config.yaml
n_head: 2
d_mlp: 192
vocab_size: 4096
activation: "swiglu"
rope_fraction: 1.0
tie_embeddings: true
init_std_o: 0.026
optimizer: "muon_variant"
lr_mult_o: 2.0
schedule: "wsd"
decay_fraction: 0.632
final_lr_fraction: 0.1
dataset: "wikipedia_en"
Each number is 128 + 24 x the weight over its row's rms, rounded and kept within 0 to 255. Layers, rows and columns count from 0. Numbers have three digits each. The size before them is the row's rms in percent of the matrix's.

# up: layer 5 MLP up, 192x64, rms 0.202, rows 139-169, columns 0-63
# down: layer 5 MLP down (transposed), 192x64, rms 0.207, rows 139-169, columns 0-63
# gate: layer 5 MLP gate, 192x64, rms 0.212, rows 140-170, columns 0-63
up139 094:185140119107145145112116144095180168109106139121109124116119136103094106130109127165136122113116122135175142147180153149150115099109138150152083118116149176146106098124129120152134125167098154
down139 098:128085086140109135141128098090126142123111126103129154119123135107099109118102178118160137084098113164114146099107182083128153130116103127129117139116126116156110132142124068118119158175150113
gate140 105:118162152145134145152171085103115161139098143141130129122102112111147103123107088085121119112166145118157129137158136145120113130153118178168092135121095097120113099119101152125121148143164072
up140 106:108132157159152123115104112108073143075092127155116088101128165154139098121113113121110127160132109111126116149132141150126131125147124130134121105130123128144125152047134146196133138129121166
down140 119:174139156133162121130164111089084129124111113119121139146107096145125104156135086135155129120126126128163139163077140117094131162145173151135083127130140154143147139143107142126089119121119066
gate141 096:085094127161090137099143098093121119107144116116116123149141165167119149147104109112119087178125121131135129073123144106095114119154132144137157116117095124112159078126128142116111087162119093
up141 097:188158142166141094126170100133143104112094099120138094159133087132119122113125077106139184108126106112098134116124122126090120107163116157146134145081142141140144111124139136142119134115172135
down141 097:120152126124112131174089150142126158151178161143098165112061167126134152111132169144126101118113148115181121123130131126097162109109115140108132164146090128161118160135123113119135128135128094
gate142 105:112159091134092132173165112108082120102139160120114137116102138106170139126117141172107094125143114132142142120123131120074077163150122155135119114139117144133120126110086091150097098145126166
up142 120:111147100152107144142130093085118110125118135076138143085060111096111114127107138130080095135184114132164149145112143139125110135104122127127127117091130083123132162145114108148113101137137154
down142 072:147150128104125111158115111120111114135140113129084144133121107157141126122149132129096098119117142169152144117101117137160141141148109127150114137130155165131096150106217089155151118149167185
gate143 107:134094097080150122128085117136146126130131144136092152141137123121112137130132139190139126156123140181141113157188152136126126165077137094159114173118144143141107144112115135078121128129120106
up143 100:130109170136112132149122164119113115169140146072125138129132097112098143085133103104152080128160115136107128151167123102096138107100148148163126146167162146165081122128113095119098126134118116
down143 105:170129132075110108147157171134092126109095163109139106103103147095092124117143116151118115156152144097142171131102136101156115121116130124142119114150159134135072118098165111145098135101100109
gate144 100:106148103106148126132130123103162126126106105164151170082091128155114070106136147121137130112140139091115146146136110113148107112088130136119157112103125143105113176087145165175139122120167103
up144 095:095143088123101184068130150090132117113121147167103152147124113169103124145116131092144142145090150164150141143135132099157095158150103135139177134143139135117144147155100140129114129126093120
down144 098:137107167098183139137148128115128125137083139114147140130154115122116151106130137143123139156152140147147101131121118124151114146118061125084131130194140125121135157137080115133173172133087145
gate145 107:133090119126158100124117135071094145108154093098130131095107100179132118155116107148153102126154116145125113161112170120103187113143130135136107127096089138156096121147152113144104113157113134
up145 097:129118115122090175131163177139121123115159128117101109140112141103097125116124093136131135112104087097157086143135113088146118099172139154120132146172093137121176086120175106120135109130122131
down145 103:101082153170130130147127157115131152115084118130117145161162165078093144121113135085158118093124163125116117125150143142111105091131170131154093104150152165145158164128148102123132133140138118
gate146 088:140112129109110095137120110138116125177123113179152100131118084126147153185147130117085135141147127152091122161150100110104129152099110099101173129112103126126092169106113091107129120131117095
up146 097:098106102091120149148100074145111108124112162092152104168161155152151081110132147146142131138113121165127119105146098125119160156133141109105109104096135132107124092151165106138141107168143152
down146 091:135121168148093093128138151090134116121121113103142131123131156168104119115175098134145126134106078116104131087106159112108110143144123160102150154186112142136118132097098169136111106142114080
gate147 094:101147120103105137145055114127133164138151120154116157152143078159153106157138160149129103121130148147117124162128119137144143174138177101150097100170120073138109132125147143135122136131127121
up147 097:118127127133180100116172108124109094165144128129158139149115137120166146107141064114171118123133113136141095133154140092118103099141124143101137180116149143168124136111129111138123083160158100
down147 099:107130136138121127140143143106099132103127144160092106138146156150128121124084111114118135120130102194105193156162113102144105173122138099156141100137096143132108121146137165173147132144129168
gate148 113:177165124156132085112135108114172170110147133087114149144123120134147154116154124141135147117136127098101159155103131173092107152137128157164114145119139117105109137151114116160128115130099060
up148 101:125121189166139127152121160146076090138105094152125070138125131129144159164123176134108151144138094134173091089116132112124137128141098130128138117127173142127139124118129165144119148131099125
down148 110:125142164169175130108142127102138114087125107133134146155125112120102142155109131107114116130166113171163147134132156154169085155115126134138079154160145128109119129135074121147072110130125154
gate149 100:148126108109150111094175120089099161108141153124100096152130124152140145123120127082089115145130093163136140079119168101099105106099166125109140138124156134104158111138100087154145118152119130
up149 107:101124150128147137149123112111133168143151157133167081129098196153107158172147115097107148114129109137104122117126101130086125142115151132120117126146127124109098168149170122112116097093164095
down149 101:105113113134165086139143116110105141131150156130118103159147151152107174135121150139101097094123114139140149121121143087109119102065106130094140180089102133152115154173101111148157114136122122
gate150 101:095126115131118164129122079142135127144135142147101131142131131103141098098179119100114102139122097061100143134164132133149134148091134134106090156102147154147106144094163118107127087154116086
up150 098:112112125094123189175102144136133151137101130122121154124115101119126111150104147122130113123130110152147119179155145138156090175151153145125140090119185100092119152116127131166124172127153108
down150 099:146122114126122114125147145133118100128135129140131100169156137150113095185110149117106181129134139136165108129116096136102129056124158138161098144176097174124129126116164095136143100141116117
gate151 079:111122124128138113119148095105124168127084134155164103179142156126143089125115140118152114165103151204145108074133127151162130141137094092159115138130106117126136099141119118150138108148133103
up151 090:145153131142161100114158120099103162167103143136127097134126138107157126163152123148099134130140106132124138141130118150114149125108098183166104132126125124120130114123095117156172125069133205
down151 085:138139130143107139150117128141160120103160146138123125153112095154110120079153155101118106123143134147135112148099123146161142101111097102103157154098141089173123152128096155121139190182111098
gate152 109:126102125097134149156105115128133157084150127088118108134147151144141139123165110093151120127177132133136149115122148144099133138119098159145096094108149159109135132135136146152197082074142107
up152 107:082159142130140107140123143167131112186091100129107098081129108147166124132099124131103128121147165122124151131126112128143111103132114147104101134131086067131140187131151129142125123096118162
down152 102:144161134118111138094123162167127167115133097116102142096130163106141096112075123098092167123153084131129169129131114124134135133103085104135103134123106148151114121122151139168148093123181132
gate153 098:151099110145074168131152132133094132177160135147102083127088128136146104159127170104120136128165126075133138122138123134143117131162176130127108151140072133112148141119117163114108121114144140
up153 109:113104151125145106132133141089109107139145163099152133115098149127128127101092108122120124167156120092099125075143109199149150147133111138128097105123153063137117144152146110119138121112162097
down153 111:108104149129107121064126134134090145116108106102133114125124148154133104156103131143129130092102136118116178098187168159147103151110131103135098131163099139119146114145175128137127093147155160
gate154 113:120159071125092102128159122144119135137117094150099113149148154109122082150147096113111093122098144116092147105104120095151092098131134131163072127118084103129145112089152106131121145124118129
up154 103:151150158095158146129112100084099133077122101124169165108122149127138131111145160172140105124112093169140146116143157121155104156127141068105165159125159125123118120138102136126142119094131113
down154 099:169140112103092124114119125117159127135134084115124133144154120099136093131126116084123094116162127142117169129130144106093127167149160155178128081108138148135161101108124112111059143120115112
gate155 100:111098122120118153125153162115123128121112177097143175151113126147168126178095107152167156127107130158128162126116115074105141138135104125102097116115080117161109107124148154147141127110100099
up155 099:124120125106120154142141119121109140115143158136143101139167156144179151149103160134106129170168128125114129090133180135111125127102096134145139175083089124161146130085165102133117149130162154
down155 107:152147125114163106082094118122149112132139128079095139152182103144144110149126111132131121170126168124102140147121150084109115113177137136150114098081093103166167122110126151117128121107132126
gate156 101:146108088119113128156168097149132120113149172096108156161117118141114170137120148110073100125150141143133108133161109155100089170147091153098121152131151155129120102160088114124123124127123161
up156 098:111105112151148122132119173123119115098108099155096170143171118130171137134093145144128160122135113105134134102133129143095140084100166118137122159092113138176177113152134144072133130157120128
down156 068:133099112095161146122167127183124148163112149080132107139099151093095152111124125115128160163098132092110127140169133134139148105131121131100110153085106137108154124122076144137139152096116099
gate157 090:117158129163167128168104145119117139128114141130116136157126152182154125146069119102144121126113106172103128154102149146145135129128138110184139092128127123155144088103113173079108132112152117
up157 114:135137099126098145150143132147198139093141091107172166106163122120164127131115150122137122111093108117114149092139128137110126134160107124091148131100133151147117133144128139151121171172108071
down157 112:137148119128147103104126121109126173173135125088158160136170120131123173155166115127140170124085100114100088101144175112151133139113116110127158080164116104114095106134146137126155122130113128
gate158 099:131117074089116133113065117157142111124162104140129176147133109157136144127132153099168113132102131102131137117114148126156111102133137144130139109071137140112147130128052120129164109114112147
up158 095:135121132181163130104134111101091110142112129123136125099094117119132076148117129163113132103141114110091124125119065093126123119133139163089117108147088101091135100104106104103086138164136129
down158 093:124085133098108156154130120120125146153088135118100185120119142117117134128122126134110096145127123124087155088138136127121099136104123146156162113087071149109139089180152119112137133092138081
gate159 109:117175113080115108139124127095162160134095154120183135135163092162153123138150144129102129116120096130107097154100133105129118099127114099108181124130121151120135145122110131143104145140159066
up159 102:154135108091169156124135107176125174134170120107118127089135137119121138096114148140120126116159110128143150126105101095134108101110110140115153103119142132074186145105187130147098145124100124
down159 103:148140145130152135119147117121104124113126134110076140132113094136133131137186148107143085114129107150163086133158151116128175099122170130124113138055091108126150099134093142105127109151140150
gate160 097:134147112108162133127139146102136107147123094112119147125142122137149118109113107122087165107121112115122110165154128103113118124119091124149140212132075192144126142079144109106113142111110152
up160 097:145119141126104131158116124135145163130131120076154104110097153148111112104131103135133104132167090114139160094159128124140149129148131130133106066134180115174104102152124103156127140071102110
down160 103:157140102080104142142123157131120103115149119120113111120107120115145131160098144115118088161136094164127121147171118095087092084134121137163136153139093119146130127104093124092134116102192117
gate161 086:127130142166103149128119088116124098104097131156149145072118158175139103141169134087152103133091118106121122119159117090126125151136092124137059120148111143118113119121102142134145111107119168
up161 094:101123168138121108119108129144126099109112106158111130114168085145150051144115117151130137135131139124084103142149127167112138135158111089175072147130118167128134133135146109105135127140093151
down161 096:170090140135170118164122132105114165118134156150113135175086155114111155080099146096102137143148107141181144150115105112141125122108163125113163133131139106116144098144116125174153142128126094
gate162 104:150124132136093087107083119093105128186106113140147123125133116135153109172140075185141127146162105118130147104122119115099110125138136147139118078123123127157095134137126093159148116080119137
up162 116:113108117107129105165128123085128135142144132125132120117195145119178105139164146112101098146108126150123157149108149123136131145116124161107149118125151151129130142183132141127194092096077129
down162 110:149162119098112118172082088132110115150135131107116105128144122120184104128147162122096120144159112149130153104128133140129120104118144135154188080110141135138139117110112104102153092115101073
gate163 103:135144118137115157146119112086121115077103134142140103146176164138107082136089087133131110133130142112124142118106159092085129119130124149093144176090117131166163104159126140116120155099145154
up163 112:124091126130098151106113143142159104101126140132079115126141108123160119100084100152116112159107095104102156113128166105130129119139116145144097178085111108111097098106165119107142127185119113
down163 105:134127133140136125119129147131103152110101183150136125128115153110084121123084094141148125169086125096124123135074096116108095082120092116138123114117090147088129141127193138146151122109143130
gate164 115:106125080164152126156141137115120132106083120134119121130172126203114147096093141135128136117142152150116145123108100149095161133111125126129118166138127107119112116146115128121118099113119043
up164 108:087115131099146152111116106144100108116172121151129117144109171133142125143118149153145130170126092113137120174186131110143137172154151106122172101104105144129084139142131149138103137155175126
down164 112:158076111114112113132136117150105120118147095118144124088102094146166112159112120100147147108081112134131175090152101145127112188133155131106110108139134125144076114128149135123119131180137137
gate165 097:151184103137132120111121145076104109115156129084132106131123137149102123140104121139174133107163104095155144139136083147107149176125113166129076159151131123099143131104115134139113106168118145
up165 104:145157148118119109146157123093129137112078155083142096115140124123106133111161113118121135108111124088160116127157153121132143170154111182125159169140137135107087145081114092153116117092153148
down165 077:143141130095078133134143108172146115149147119129156141113122146129128119136119080111157099145157094148121156136124164121113096103164091110051123130139157109139129130112136112116137095178128164
gate166 109:161113116135172103141141091135117135171157116118170125154094118129128134131131143170131109105182092102094141137118115149160118115075185149152137130120163117100141147105123093142121109149122113
up166 105:149131090134153130151143127138112128128116159133129117098093126072165082151105109136107123098184135117133139116162168156103122166082115137155110098108139109148112122163136124138153109097098157
down166 110:124094137138185141144183124130099112171145103128114080128134151160178161113134115086120136112156102110093115092125124157114146123098142139107109114131141159127143117108147108128112109110117074
gate167 125:161107108158125137126097082140146122133157100105161165135118101139142147166103151149105115131110137140108115109145092099106132140121120138084141128091115131161175097103098096171093132128157092
up167 112:121073093128092099105097141145111141152137164099143136114110111147122138121133143100156165147134153112146115150148165102169108131120128131174109111106104154127074089153112136126129094150086142
down167 113:134163132144097118150128134117086158105095142109097125121081111112136109102147135152127099147102172110122159159116124116163146122128150150155171147091100143128090088099126144130099114124153181
gate168 104:138127103099123094186132110123141125163114153135123153113141120159102127157114173125106097106105132109108125148078126129116137142071152153071151114102139099119152131091104108137134175129146128
up168 101:111093134122108099141125131151101148142141096155100130121104108149094158166133148143096108146136129125077152112121140122115104122140152147132129148179118127096131112161118068111112071140073143
down168 097:139118116118160124105125134137146134109142108135161138153102091084185111080173104090136133098122161133165130136146140155152155144134136115171153100160135126153154156147131168100116139133124167
gate169 090:107100149107126135094155150112132139135101158094092135162126147128171110139052147099123117123137139090132118110111151179133114124116104145131100137108144125091151095109152158147145115131173155
up169 085:132107104156130177115160107123112130155117111183147123170126093132126157120126102137113137113102157117157147109125113128113089115182156126110116115155117128139144091132183114108101149183136099
down169 103:151132146150118096162117104140137131105139123114139114068146094132082122106177140143166120130135111141106116143135110076127151141149185109139154112147132141142109154117077117110141150094082128
gate170 107:117145073131144146127099120127158153120126129148128155139160077129146132115150135151127147113131136116105103090140114113158073144117144133119090159170113132193157144109138139144107141185116098